config.yaml
head_dim: 64
norm: "rmsnorm"
qk_norm: false
bias: "none"
lr_head: 0.00726
warmup_steps: 234
dataset: "wikipedia_en"
Each number is 50 + 10 x the weight over its row's rms, rounded and kept within 0 to 99. Layers, rows and columns count from 0. The size before them is the row's rms in percent of the matrix's.

# layer 3 attention key, 256x256, rms 0.0543, rows 233-255, columns 128-255
095:50 41 50 55 46 69 69 49 39 42 51 49 49 37 35 47 39 75 39 54 37 47 54 48 63 56 50 45 59 47 52 38 40 43 34 82 40 54 58 63 50 37 47 45 43 58 56 39 62 49 39 54 62 67 56 47 57 54 45 72 24 44 21 38 58 58 59 54 67 58 60 50 52 42 23 51 44 33 59 58 38 34 69 40 49 43 51 43 54 52 35 47 49 59 40 55 48 69 56 39 42 51 48 76 55 32 55 52 35 50 48 61 51 63 42 56 54 55 39 53 55 50 47 50 64 52 55 40
096:56 53 30 57 45 41 61 36 32 52 68 55 50 49 32 59 49 56 26 43 41 60 32 44 52 52 34 61 57 62 40 34 51 47 55 44 61 39 46 42 54 54 56 49 49 45 68 31 58 49 32 65 40 64 30 40 49 58 78 37 53 52 51 53 59 44 43 65 37 55 48 49 52 44 26 71 64 34 50 40 45 33 49 42 54 35 63 41 42 49 53 60 47 40 50 60 66 64 46 41 54 27 54 52 50 34 59 56 62 55 67 42 37 45 55 52 64 52 55 46 50 44 61 44 44 59 50 38
095:68 66 34 59 51 46 51 44 59 54 49 40 53 51 31 60 43 23 50 40 53 56 52 45 49 55 57 55 38 46 46 48 51 52 50 59 57 57 51 51 54 32 55 61 36 49 57 57 65 62 64 62 38 46 44 41 42 58 71 67 45 58 57 42 47 37 37 48 36 32 51 38 29 39 40 40 45 44 51 73 37 43 53 44 35 43 58 54 31 53 56 46 43 54 22 50 52 52 54 49 42 46 52 47 55 50 43 59 56 65 62 58 50 45 40 52 53 71 58 41 50 33 46 44 46 41 62 55
077:57 48 30 44 55 53 65 55 50 64 65 53 57 42 51 61 40 37 39 53 64 46 33 58 54 52 49 47 60 71 54 51 46 38 48 33 55 50 51 41 57 55 48 57 61 67 49 42 52 35 46 39 61 55 66 36 55 44 49 55 58 60 62 48 51 63 31 48 43 46 29 58 50 45 60 82 52 55 37 42 54 48 54 54 41 70 42 53 50 62 41 62 69 44 70 60 54 39 42 53 53 59 27 52 60 47 59 34 58 26 46 48 31 48 53 42 54 59 53 44 42 40 72 61 47 50 31 42
104:51 32 51 66 43 35 45 43 47 41 54 51 46 45 53 35 42 47 47 43 48 47 64 40 56 55 36 56 47 48 47 53 36 65 45 54 51 56 59 59 59 32 42 58 50 50 75 40 55 56 21 50 44 42 54 50 38 54 66 59 72 43 56 47 49 31 46 46 58 29 66 51 47 47 27 66 47 33 53 53 27 33 45 42 52 37 54 49 32 42 46 46 49 67 49 60 50 48 58 53 55 44 65 45 40 37 60 38 37 54 60 47 57 68 44 44 67 63 66 36 41 55 42 43 35 59 52 57
090:31 52 60 33 60 40 42 55 35 53 21 60 63 43 37 50 67 58 44 43 46 50 40 56 52 34 38 36 45 56 49 50 52 47 55 56 42 34 72 49 51 49 73 59 63 49 51 51 31 33 48 61 53 54 43 45 38 37 52 55 39 39 48 51 44 52 56 54 51 58 48 43 56 59 32 43 61 49 64 57 58 51 44 51 52 37 54 39 74 45 56 43 49 43 38 53 73 58 38 41 61 55 42 48 55 38 43 36 57 61 30 62 45 54 64 45 49 42 31 56 54 50 74 43 57 51 68 48
094:49 51 46 24 48 59 51 54 44 41 37 49 57 57 51 38 58 49 61 65 44 41 41 61 59 56 40 27 40 55 56 47 33 48 62 59 61 42 51 57 62 54 48 30 65 50 34 47 58 53 43 41 62 42 49 52 45 55 51 34 46 52 55 52 74 28 54 66 54 52 55 47 54 53 33 46 59 59 30 58 59 43 46 66 60 33 45 46 71 31 60 53 55 37 57 54 59 48 48 62 54 62 43 42 63 41 32 56 66 70 36 45 39 48 33 34 54 46 39 48 44 52 42 34 54 60 64 55
095:46 61 58 41 54 65 26 51 52 37 18 48 38 41 49 53 53 45 57 44 36 48 65 47 37 74 32 48 66 32 43 60 51 56 39 53 49 52 41 53 53 64 77 63 54 66 53 48 50 39 71 32 60 52 50 63 63 66 61 45 51 48 47 47 38 53 71 56 45 58 58 34 54 50 41 44 54 51 57 62 30 61 34 48 60 63 56 57 42 54 44 47 32 58 30 44 25 53 46 19 61 59 62 55 42 62 55 52 42 42 53 44 62 54 56 46 36 47 51 58 57 42 45 45 47 66 51 54
109:61 42 59 48 34 37 72 44 49 65 62 50 45 46 49 66 43 54 48 39 70 62 41 58 57 48 67 37 56 59 38 53 54 52 50 48 67 39 46 41 51 52 46 63 55 63 64 26 63 44 50 48 46 50 51 36 61 42 28 56 46 50 51 49 71 45 39 41 53 46 38 56 66 45 65 48 73 66 51 55 65 47 52 55 45 38 53 49 59 48 52 65 64 61 72 45 69 34 41 52 46 40 38 36 68 39 42 46 52 48 42 54 50 44 40 41 56 45 49 51 58 50 57 45 50 35 40 48
112:57 40 30 55 47 33 58 49 66 48 50 57 35 20 50 52 52 45 35 46 46 38 55 35 54 48 28 62 45 35 64 39 60 74 55 68 59 42 35 57 42 52 47 39 52 45 51 33 59 52 53 39 52 45 56 49 38 59 64 34 60 51 38 58 54 43 68 62 58 51 64 40 57 75 38 53 63 45 55 73 50 48 57 42 47 23 64 50 57 41 50 56 61 42 44 47 73 54 65 53 63 55 49 51 57 42 33 47 48 55 64 52 31 43 51 40 51 52 47 37 75 48 46 50 36 55 45 67
114:56 55 75 37 45 65 38 46 51 50 32 59 78 54 54 38 41 71 61 55 40 45 50 50 42 48 49 41 44 48 53 60 52 54 47 57 41 47 52 82 39 50 61 47 55 56 38 50 42 52 72 62 60 50 44 56 55 48 41 46 44 37 19 50 47 42 55 49 61 46 52 52 48 49 62 42 38 65 61 55 45 51 46 57 59 40 46 58 42 42 58 35 39 53 45 26 32 53 66 27 49 66 48 41 41 48 45 53 49 74 41 50 49 58 41 55 58 42 43 53 51 45 41 49 48 70 75 56
118:56 44 57 60 48 45 34 55 53 59 36 60 56 48 59 46 34 61 79 70 77 67 40 44 48 42 60 54 68 53 47 34 43 58 62 40 46 60 63 30 27 66 47 45 56 43 62 56 57 59 42 46 59 63 49 66 42 35 52 37 50 58 48 44 38 47 40 48 58 41 42 45 70 55 55 42 58 41 55 60 57 68 68 44 35 41 66 47 52 56 52 52 56 51 39 47 50 55 45 85 45 47 47 32 60 65 32 67 48 39 63 45 47 48 52 55 55 63 54 41 62 52 62 57 48 31 41 44
092:54 44 69 48 45 48 40 50 57 63 42 48 53 54 62 42 55 43 67 47 44 61 38 40 35 42 40 45 54 52 52 62 61 56 34 48 44 55 61 66 71 47 58 66 51 62 59 37 33 43 47 56 64 28 42 47 43 61 62 60 60 48 53 63 46 45 53 43 60 39 60 38 36 50 48 29 52 45 34 55 40 55 46 54 59 40 56 42 37 44 49 31 41 46 55 31 36 54 61 21 64 52 43 30 56 42 53 45 51 53 30 53 51 42 62 30 53 60 57 50 53 39 61 41 49 71 56 54
117:53 53 64 48 65 55 44 63 53 54 50 40 67 44 48 37 65 46 47 31 51 60 49 63 51 55 37 31 51 40 46 52 50 57 48 58 38 54 36 63 38 46 44 56 56 61 47 55 28 58 62 69 59 50 58 42 51 41 55 64 45 44 48 40 35 41 56 64 59 45 62 62 41 64 58 45 51 57 45 73 36 57 31 70 43 55 63 45 42 52 38 29 59 62 49 32 37 51 48 43 41 57 38 34 43 46 54 55 42 46 49 63 55 48 54 59 48 56 45 52 39 45 55 51 63 59 41 44
175:42 50 41 52 37 27 64 43 46 49 69 49 44 56 43 67 47 39 48 53 56 37 47 66 58 55 58 51 56 69 46 48 57 51 36 44 72 40 34 42 61 59 37 66 54 55 50 46 55 48 34 55 43 42 54 45 53 44 39 49 64 49 67 55 75 56 33 34 43 51 43 65 60 43 59 46 55 64 52 39 53 54 44 48 38 56 46 30 57 54 53 75 56 53 66 64 46 30 52 60 60 50 53 59 47 54 56 45 39 46 54 54 49 52 56 49 39 56 62 54 56 58 48 48 55 32 27 32
120:63 53 57 73 43 35 46 42 39 44 69 41 58 84 60 55 45 57 75 59 46 49 61 45 47 51 54 53 41 65 50 57 53 58 42 31 51 72 65 64 57 44 41 53 55 50 41 57 53 51 36 42 62 45 47 47 52 47 57 47 46 54 65 58 51 51 41 40 44 29 35 42 43 60 62 30 51 46 50 41 43 52 53 35 59 45 38 38 56 57 34 44 31 61 50 55 39 56 51 67 66 60 55 40 36 69 56 34 30 57 48 48 53 55 45 40 47 57 40 43 53 54 64 45 52 59 49 37
108:41 52 52 47 56 52 60 59 45 40 38 51 47 43 41 57 36 64 42 58 50 49 48 70 59 41 49 37 45 61 44 56 55 34 58 34 46 43 74 46 24 67 47 56 64 58 49 50 50 44 38 45 42 53 63 46 59 30 33 40 53 60 52 51 47 62 50 46 39 63 48 73 70 40 56 57 62 59 42 55 65 49 61 52 56 56 38 56 59 50 66 48 71 52 56 53 63 48 43 56 66 51 40 57 61 53 58 59 67 45 52 69 47 49 48 48 41 58 42 53 38 60 67 58 72 43 53 42
112:62 37 49 53 37 43 53 41 67 58 43 47 48 53 63 35 55 38 72 66 44 50 58 44 34 65 74 68 69 50 40 46 46 58 34 55 49 61 36 49 57 56 44 55 43 62 46 48 56 43 59 48 59 54 45 48 52 47 57 56 44 51 51 47 40 44 53 43 65 53 44 44 46 46 59 38 42 47 56 61 63 60 33 52 51 50 53 50 43 57 47 46 49 51 47 27 32 42 41 42 45 60 68 32 38 57 26 31 31 44 54 26 63 39 56 45 66 41 58 45 57 45 35 59 29 39 46 50
121:51 47 63 63 55 45 58 48 48 48 70 41 60 59 46 51 35 73 58 63 43 66 39 67 41 39 52 49 59 50 43 63 63 47 54 51 61 54 41 38 51 62 37 52 64 41 68 58 45 55 50 45 44 32 67 42 45 40 43 49 65 59 47 52 52 41 49 48 67 50 50 59 56 53 54 45 57 58 57 38 40 64 54 57 42 49 51 51 43 45 41 65 64 48 70 52 53 45 41 60 46 56 49 60 58 55 64 50 34 49 49 55 57 61 53 24 66 58 51 62 56 79 69 49 45 56 20 75
114:49 40 53 39 48 48 46 29 54 44 52 47 47 63 42 62 57 26 50 54 33 22 65 50 47 62 30 61 40 43 48 55 46 50 43 61 49 71 49 55 41 47 51 27 44 59 35 45 61 56 38 40 50 42 56 49 45 47 42 51 47 51 42 60 26 52 69 43 44 51 61 58 29 58 40 56 53 54 59 38 44 49 46 55 56 53 41 51 31 52 45 31 33 57 55 62 42 57 48 52 67 64 61 32 40 67 53 46 30 42 56 44 59 49 48 51 60 57 43 35 32 45 46 61 44 66 54 41
113:42 60 50 33 49 53 59 44 39 39 46 45 45 51 45 49 55 47 39 36 65 37 57 47 54 47 47 46 44 47 61 48 48 54 52 48 42 43 55 42 45 59 33 40 47 49 34 36 48 41 39 43 41 54 49 51 44 50 38 47 39 44 54 48 41 55 62 57 45 37 49 67 56 76 59 56 46 46 45 50 51 43 53 59 50 48 45 54 69 60 58 31 54 54 66 62 49 59 18 68 43 44 49 60 57 44 58 53 62 61 57 81 39 54 39 52 48 71 50 49 38 63 47 46 67 53 57 36
111:49 55 73 47 69 45 39 49 32 66 47 50 49 55 47 56 32 37 49 43 69 45 36 67 60 47 31 42 58 56 37 39 61 34 59 36 48 45 79 41 40 41 59 57 47 53 52 52 33 58 24 62 55 51 65 50 39 39 40 60 59 46 58 47 46 45 41 39 42 56 63 64 58 42 32 51 60 55 48 37 55 58 51 51 44 61 34 38 49 38 51 41 48 59 37 51 44 67 47 63 48 62 49 29 55 57 68 65 59 51 62 65 41 51 54 34 34 56 36 50 49 49 66 49 59 47 37 22
123:63 63 60 67 48 48 52 57 70 55 59 46 49 49 41 47 47 35 67 59 60 43 54 62 46 52 51 51 50 52 57 58 57 55 50 45 57 41 67 38 40 66 61 57 62 61 61 51 65 47 47 50 45 45 73 65 67 71 49 60 59 66 51 29 46 46 49 37 41 52 68 50 45 34 55 42 68 53 39 60 53 45 43 33 45 52 58 53 22 39 49 62 52 50 49 60 66 50 69 66 48 61 38 29 50 79 36 58 50 42 66 50 43 54 32 41 62 61 48 46 61 49 47 48 49 56 42 69
# layer 3 attention query, 256x256, rms 0.0537, rows 234-255, columns 128-255
093:39 71 32 47 41 50 45 49 46 44 64 30 60 57 48 73 56 46 54 41 60 45 49 55 72 71 36 46 54 51 62 44 46 60 42 53 62 44 33 57 54 59 60 42 42 54 44 56 62 47 52 47 44 43 74 56 72 46 47 44 52 55 54 44 51 59 42 42 40 45 53 53 54 57 59 48 49 53 55 39 48 55 39 54 52 48 62 45 43 54 55 52 58 45 58 39 40 38 45 46 58 62 62 58 56 46 55 35 57 32 42 43 56 65 48 54 55 39 59 46 47 56 57 32 49 33 45 39
106:37 48 51 36 53 55 24 56 49 63 45 63 62 32 66 56 39 54 51 54 67 50 43 42 43 45 55 60 67 41 49 56 56 42 45 47 36 56 42 57 59 43 51 50 70 45 35 66 27 54 56 62 47 36 65 56 45 41 55 60 34 47 36 48 37 53 52 33 49 75 56 51 48 47 41 44 54 44 55 57 53 69 48 47 46 58 38 48 42 51 48 52 55 58 73 48 27 53 43 53 41 45 37 51 38 63 41 56 56 54 49 52 51 53 74 60 47 40 51 64 51 45 39 46 50 55 30 45
094:47 59 37 44 46 35 51 37 60 41 60 71 54 36 60 43 79 42 57 31 49 34 39 50 41 59 58 38 47 54 65 39 46 59 63 68 49 45 59 56 53 55 58 48 55 46 33 67 48 56 48 41 50 45 70 47 62 52 52 54 59 48 58 53 66 62 42 55 31 39 39 47 34 54 53 45 60 48 49 53 45 52 55 53 40 48 59 48 49 52 32 57 54 48 46 66 31 50 44 40 66 61 52 50 47 49 46 52 49 40 52 36 54 50 45 53 59 49 53 43 61 44 63 40 57 60 49 32
102:44 39 46 40 46 64 60 56 43 28 55 41 45 58 48 61 60 69 51 42 48 49 57 41 47 55 47 63 33 40 37 39 45 67 57 38 60 49 54 44 64 54 48 58 42 52 54 36 57 49 48 33 57 64 51 65 63 62 38 43 41 38 57 42 67 52 46 53 28 23 38 43 50 52 32 47 59 63 62 57 49 46 47 32 63 48 43 62 33 46 37 59 41 55 44 44 56 29 57 60 49 54 34 68 32 62 54 51 59 47 45 40 51 57 55 62 50 43 57 67 55 49 50 52 42 36 59 40
116:55 53 67 23 36 76 47 52 47 62 41 45 52 39 41 65 32 55 49 69 57 44 36 59 48 63 37 47 48 54 37 60 52 48 23 53 59 41 49 39 57 54 60 47 44 59 58 41 47 48 50 48 60 44 49 38 49 39 23 45 53 48 51 44 45 46 63 52 56 76 61 47 58 40 39 41 36 80 57 55 64 48 53 56 58 58 29 54 56 47 55 39 60 48 51 44 60 46 57 63 36 40 45 48 64 46 39 37 40 50 46 58 62 48 45 53 56 37 52 77 48 54 39 52 41 31 50 47
095:60 54 56 33 56 53 57 57 63 45 54 43 60 54 36 45 49 44 54 34 52 55 47 51 45 32 38 36 48 56 41 33 48 51 34 45 18 48 49 41 62 47 53 39 66 70 45 38 39 63 27 63 54 36 49 40 51 54 46 67 35 70 53 32 33 26 64 43 36 37 61 47 58 41 47 34 35 47 42 52 56 49 43 41 27 34 52 43 47 44 45 59 64 54 54 49 33 44 33 61 53 53 45 45 54 51 52 47 46 76 65 55 63 65 38 36 53 53 63 48 49 45 50 56 50 42 55 40
089:49 46 56 44 45 44 42 57 49 41 34 59 61 59 29 48 44 52 46 20 49 61 45 70 46 51 39 50 26 46 57 51 49 51 70 55 46 63 58 15 42 64 77 59 53 38 56 62 34 61 59 54 39 45 50 51 49 59 61 62 42 61 37 53 57 47 46 61 46 56 57 44 45 46 42 57 65 50 54 59 36 41 56 45 60 58 55 44 42 45 45 41 54 60 38 50 49 42 49 36 45 69 41 57 57 41 66 62 65 55 63 66 61 51 47 34 40 72 31 42 53 55 61 54 60 59 64 64
106:46 51 61 67 49 63 64 73 53 57 66 45 67 55 49 31 55 43 71 51 49 48 43 43 56 45 60 53 50 55 49 58 57 42 40 54 55 36 44 71 59 41 52 47 62 49 51 45 34 69 40 52 56 47 42 38 59 45 52 52 50 72 58 42 56 65 56 59 68 57 60 61 37 48 53 45 30 65 38 63 41 38 44 38 57 47 61 60 55 58 47 58 52 44 54 46 43 55 56 32 55 45 64 58 56 50 36 39 45 46 54 52 55 62 62 47 47 46 45 48 60 53 64 72 49 50 33 54
108:63 38 49 36 55 58 47 52 42 36 43 43 34 35 44 55 47 53 40 52 61 58 32 52 59 36 49 52 41 59 29 40 63 69 46 63 50 53 57 48 48 57 45 35 24 42 42 23 48 47 28 55 48 56 44 47 35 29 50 38 65 47 55 32 72 30 51 49 59 58 35 59 57 57 38 58 51 66 57 65 50 49 54 41 50 49 53 57 49 38 58 52 51 40 52 43 66 47 49 59 55 39 45 54 44 35 46 51 50 63 57 76 49 45 53 71 51 52 46 61 65 62 44 52 38 33 42 71
091:44 56 63 61 58 50 50 67 57 64 52 53 60 59 40 47 56 47 48 28 56 59 60 45 53 37 28 36 25 57 64 58 55 44 43 55 39 55 49 51 40 44 60 39 50 47 48 63 36 63 54 59 57 57 34 42 58 59 43 49 40 49 46 43 39 46 57 50 62 42 51 49 45 59 51 44 29 37 49 47 55 48 57 51 61 47 51 48 60 44 58 52 60 45 58 42 44 52 45 39 49 50 47 48 40 38 54 54 67 54 35 42 44 59 43 61 53 43 66 40 41 49 61 61 39 66 86 56
109:34 38 45 64 47 55 56 54 42 38 38 46 68 45 67 38 45 57 48 50 68 54 41 61 56 40 50 45 53 44 63 49 27 47 52 50 58 42 57 51 50 68 47 41 63 63 53 43 44 50 63 54 45 48 55 51 38 48 28 42 55 57 52 38 57 35 43 51 53 46 37 47 65 39 57 60 59 60 35 46 56 67 57 44 44 66 57 48 53 44 44 59 47 38 51 70 74 42 55 68 45 52 38 40 51 34 56 51 72 47 60 70 43 42 55 51 62 50 41 43 40 38 64 38 47 28 42 29
108:61 62 70 69 58 52 45 64 60 50 44 45 56 49 52 50 53 53 55 46 50 57 44 30 45 32 44 40 40 22 60 49 52 51 68 54 42 53 57 63 34 30 35 47 45 31 66 39 35 54 51 38 57 58 34 57 38 48 60 54 36 54 72 50 49 46 74 58 54 46 47 46 44 70 66 50 39 30 62 62 54 43 54 58 58 43 59 37 66 45 61 45 47 66 29 42 53 57 55 46 38 33 44 36 52 43 48 51 53 51 28 55 45 55 38 48 44 57 51 49 49 48 67 58 49 55 53 48
108:66 44 56 40 67 71 48 59 38 49 59 46 61 53 53 38 61 56 58 44 47 69 49 45 55 43 46 38 65 39 63 57 48 55 53 71 40 50 51 60 45 48 47 48 45 59 54 52 36 50 36 79 57 49 51 40 41 39 53 57 41 40 54 49 44 20 49 49 60 61 43 67 42 39 48 57 48 60 48 53 55 59 29 67 57 53 28 45 55 44 50 53 55 52 54 25 41 48 42 53 50 47 37 50 39 53 56 48 51 61 64 54 44 52 45 60 57 49 55 53 39 38 60 58 50 52 41 29
103:35 53 59 66 57 43 50 63 48 66 69 55 65 50 53 53 48 47 49 44 46 52 62 56 43 48 61 39 59 59 38 60 49 46 41 59 46 43 38 49 74 55 57 68 59 66 51 42 43 49 39 45 79 46 57 41 66 41 63 54 50 64 44 47 50 64 49 39 51 65 57 56 48 51 51 60 40 56 47 59 44 53 43 42 52 43 47 51 47 47 38 57 55 37 63 32 38 43 45 37 60 49 53 45 49 58 46 29 49 56 43 55 60 53 61 40 41 49 52 67 62 38 50 64 44 50 45 46
121:47 45 49 68 46 33 46 46 52 39 48 38 57 58 58 58 51 55 72 43 38 62 58 36 52 66 63 52 50 56 62 50 43 44 57 31 59 66 58 61 45 58 41 49 50 41 49 56 73 60 52 27 45 49 45 50 53 52 55 50 34 66 57 63 45 73 45 55 51 24 58 63 54 54 55 59 60 32 54 32 71 48 37 56 52 41 69 37 52 58 52 40 38 53 46 44 48 49 59 38 49 62 55 40 51 61 35 60 35 43 40 53 34 61 45 40 48 63 30 37 52 57 63 55 50 53 55 55
116:51 54 66 47 56 36 64 53 35 42 70 62 67 39 46 54 42 56 32 50 54 39 47 65 46 37 44 49 43 53 46 60 59 41 52 55 46 37 46 41 52 58 57 57 65 57 32 28 46 46 33 75 62 40 59 44 45 56 41 61 41 44 46 46 50 28 44 39 53 50 43 50 45 40 40 53 51 69 41 54 63 40 41 50 47 58 53 40 55 60 54 54 66 43 58 58 75 46 47 68 47 44 56 50 63 32 57 45 53 61 51 63 50 51 46 57 51 40 59 59 47 54 63 52 54 40 40 30
119:56 54 62 42 50 71 37 63 64 49 36 41 58 66 73 28 59 36 62 53 37 47 56 40 40 64 59 55 47 35 42 50 36 54 60 54 44 64 48 50 48 48 54 52 51 60 54 56 48 52 63 34 52 56 62 60 45 57 33 58 43 39 42 41 56 47 73 65 56 45 60 65 60 40 44 45 55 60 50 56 38 66 63 45 56 59 41 47 36 42 44 45 34 51 36 64 22 58 45 29 42 56 47 52 43 54 49 39 45 41 62 38 54 44 40 61 54 57 44 39 68 40 39 53 36 54 60 52
121:38 35 53 76 57 47 58 63 35 57 54 60 58 47 61 52 46 55 54 33 47 52 50 56 62 37 54 52 56 47 46 74 55 54 49 48 44 49 49 56 43 52 47 55 50 53 53 31 56 54 40 81 57 47 51 43 49 55 33 57 57 38 47 56 48 37 48 39 51 27 56 55 44 48 50 65 59 38 28 50 52 47 53 62 48 42 51 42 57 44 39 56 73 50 62 43 74 49 39 64 49 55 38 48 61 60 35 64 48 44 47 46 54 64 35 56 38 53 44 45 57 68 62 59 61 63 38 48
121:63 62 62 39 56 58 47 39 56 40 49 64 42 59 47 52 46 43 70 56 31 37 62 47 42 54 40 60 71 50 27 29 56 42 51 60 38 50 52 36 50 36 38 46 55 44 60 36 61 69 56 29 49 50 55 57 50 62 59 57 42 53 38 48 34 35 63 54 52 46 75 44 49 49 29 42 44 42 63 45 49 47 43 61 51 36 52 51 36 52 55 38 43 62 37 50 31 62 41 40 49 64 56 55 33 55 52 42 43 54 61 46 50 47 35 48 66 56 47 52 46 49 45 64 44 57 52 54
115:37 42 52 56 62 44 68 29 51 27 51 46 47 65 34 64 54 54 58 68 61 48 56 42 63 35 53 43 44 55 54 45 54 43 39 55 22 37 45 51 56 48 46 35 43 67 61 38 46 62 49 63 30 51 40 47 55 43 66 38 38 56 35 58 51 39 50 50 47 39 61 41 45 57 44 41 55 49 41 41 46 38 42 72 40 48 35 62 44 71 57 47 62 59 49 57 39 46 19 45 50 43 55 53 50 54 51 50 59 60 45 66 62 48 47 56 48 40 59 59 49 48 48 42 48 59 43 48
114:55 43 51 76 63 45 52 69 46 48 73 49 68 47 52 58 32 48 47 59 63 54 55 60 51 45 49 62 59 60 35 51 49 41 51 39 34 47 44 44 48 51 31 58 45 61 46 28 41 46 49 50 63 46 61 38 48 48 65 60 36 60 55 50 43 52 40 41 48 51 66 52 40 38 38 65 47 46 44 47 57 45 43 58 53 51 43 38 44 41 40 56 57 47 57 32 52 62 55 43 50 48 48 38 63 50 53 54 44 43 53 51 42 49 67 42 46 47 45 52 33 43 59 61 47 39 32 28
133:62 56 59 59 45 49 52 59 56 54 60 58 33 49 62 44 53 51 59 48 63 36 49 46 54 48 51 63 51 62 53 19 33 58 49 44 61 39 56 31 56 61 63 56 61 42 55 49 51 45 43 49 41 41 60 64 60 74 56 53 64 64 50 45 66 34 51 52 33 43 40 60 59 26 50 45 47 52 50 58 52 39 55 30 31 40 55 50 41 33 35 69 55 50 71 66 55 35 66 60 42 51 27 33 46 63 50 57 31 54 61 41 53 55 42 43 47 60 44 30 64 50 61 57 42 27 43 50
# layer 3 attention value, 256x256, rms 0.0592, rows 192-196, columns 128-255
090:71 56 53 56 45 49 40 47 61 51 42 49 49 53 46 61 65 45 58 40 56 27 60 54 78 42 28 60 43 60 65 56 51 50 51 56 55 51 49 58 47 37 55 48 32 59 43 52 58 64 42 39 58 56 54 39 46 61 39 48 49 59 55 33 62 60 38 55 50 60 44 58 38 61 55 47 51 42 54 54 33 44 52 26 55 66 53 70 66 56 59 45 51 65 56 50 62 44 67 60 73 63 53 52 47 41 42 39 51 44 53 61 55 57 60 52 27 54 53 38 38 33 39 56 44 59 55 59
096:58 51 59 47 38 54 49 59 40 56 43 53 44 50 76 32 50 47 59 56 48 45 42 42 24 38 49 50 70 44 50 30 54 49 39 36 47 38 48 52 52 43 34 46 58 37 56 56 33 41 53 49 41 55 46 68 44 32 43 46 64 39 59 55 37 38 49 44 57 57 51 69 63 29 56 43 47 47 46 57 65 56 59 42 62 40 50 55 36 40 48 46 65 49 51 46 44 54 57 57 31 39 51 46 51 60 47 46 39 30 52 48 47 53 42 50 67 55 47 49 63 44 63 62 38 52 49 56
090:41 41 58 53 56 41 37 49 55 53 53 47 48 49 64 51 41 53 51 63 45 32 36 50 51 51 40 48 39 47 38 52 55 53 57 38 44 44 54 34 50 50 36 39 68 51 63 53 41 23 56 56 42 37 57 67 54 44 44 54 50 50 32 60 59 27 53 55 54 44 50 59 52 53 56 65 67 47 40 35 38 68 42 39 71 60 31 49 40 36 48 61 38 68 47 44 56 37 45 50 56 54 30 51 61 65 65 66 53 59 31 44 50 56 41 51 47 40 62 65 63 55 45 38 55 49 50 42
102:58 54 61 69 46 57 56 61 53 54 59 57 45 30 47 29 44 53 59 55 44 52 39 55 49 42 49 51 52 54 53 48 62 70 32 62 56 48 36 59 54 53 41 33 29 67 34 45 36 46 51 55 67 35 58 57 51 51 54 52 69 43 47 26 52 52 54 63 52 43 47 29 56 44 45 41 42 63 72 51 18 48 52 43 42 65 45 51 46 49 43 42 36 53 57 49 53 47 39 52 50 42 37 50 49 42 63 51 42 59 56 35 34 55 49 47 43 49 60 46 49 58 39 66 47 58 39 59
104:50 68 51 50 51 55 48 29 28 35 43 41 49 46 69 55 41 49 57 33 35 51 47 53 62 49 56 33 41 60 39 52 58 58 50 53 51 40 49 56 45 23 47 47 50 48 55 50 51 42 50 58 41 53 32 56 45 51 54 33 41 39 48 63 45 19 35 37 55 63 38 36 35 68 55 43 66 56 57 35 55 36 63 65 38 36 50 56 49 29 59 58 41 47 50 41 60 50 65 57 42 53 56 54 52 41 53 35 37 52 37 46 61 61 49 44 31 45 42 57 51 46 51 46 50 58 51 64
# layer 3 attention output (transposed), 256x256, rms 0.0562, rows 192-196, columns 128-255
095:35 41 48 44 46 73 39 61 57 46 60 51 53 42 56 43 48 53 53 65 50 57 38 52 43 39 44 39 53 51 60 37 66 53 50 37 33 53 82 38 56 59 67 49 37 50 48 43 41 26 40 56 59 65 35 48 61 54 51 46 52 34 50 57 47 42 42 52 60 43 41 61 57 37 48 51 63 33 48 63 55 54 45 48 74 48 47 53 52 44 49 69 67 40 71 44 50 45 54 50 49 52 29 43 40 37 50 56 44 33 55 54 75 41 52 54 53 46 50 47 42 52 54 45 53 43 45 52
104:73 48 47 28 53 62 43 45 57 44 58 57 35 44 50 55 39 52 47 39 57 45 66 39 55 60 39 55 46 49 54 51 46 47 55 61 57 52 40 44 44 48 66 51 48 36 42 38 49 39 62 54 48 48 57 42 50 55 57 37 21 63 49 46 38 54 56 57 44 39 51 28 50 67 43 58 44 47 60 54 52 50 50 61 26 50 55 44 67 49 46 45 48 43 38 45 58 48 64 49 65 50 49 57 60 49 59 48 58 61 34 55 34 41 54 53 46 37 43 53 48 45 45 51 58 71 60 52
092:72 47 47 42 53 48 42 40 52 30 40 48 47 62 64 38 55 58 59 65 60 31 49 40 40 55 52 58 46 45 61 48 49 49 34 60 69 39 38 72 48 44 65 32 48 39 53 45 50 67 59 67 52 61 61 50 53 44 21 49 48 50 61 38 45 67 42 52 50 63 59 54 53 50 44 37 42 51 47 51 62 61 58 50 50 63 53 55 67 63 54 52 59 52 37 55 43 49 43 23 39 59 62 44 60 52 48 47 35 47 47 42 28 55 48 51 51 47 52 51 50 57 19 49 51 44 42 66
106:62 51 49 61 42 80 47 56 61 26 45 54 46 48 64 71 45 57 43 41 52 56 58 49 53 39 47 42 51 33 28 59 49 56 60 63 49 34 30 33 45 53 54 67 64 60 55 56 50 81 36 60 57 62 55 45 45 38 35 46 54 53 68 42 60 52 66 45 44 56 56 37 50 57 65 65 61 56 49 42 70 52 57 40 57 42 48 64 50 55 52 68 57 50 53 48 53 48 37 48 46 48 57 45 62 50 40 45 57 33 56 51 50 46 55 43 54 48 60 70 52 50 56 38 53 46 45 56
108:51 42 45 55 36 41 68 42 34 48 50 65 34 55 62 41 42 52 49 45 70 40 48 49 48 49 45 44 53 33 57 26 56 45 68 58 42 47 48 55 51 58 69 38 67 56 50 65 52 53 43 61 39 45 56 44 54 62 47 39 48 59 65 42 58 37 46 73 33 37 33 59 59 43 35 47 41 58 46 48 45 62 39 50 45 53 42 23 46 43 63 41 51 52 51 56 53 52 43 51 46 49 51 57 32 42 83 69 56 57 72 46 36 53 47 59 43 47 38 34 39 34 55 58 55 46 63 23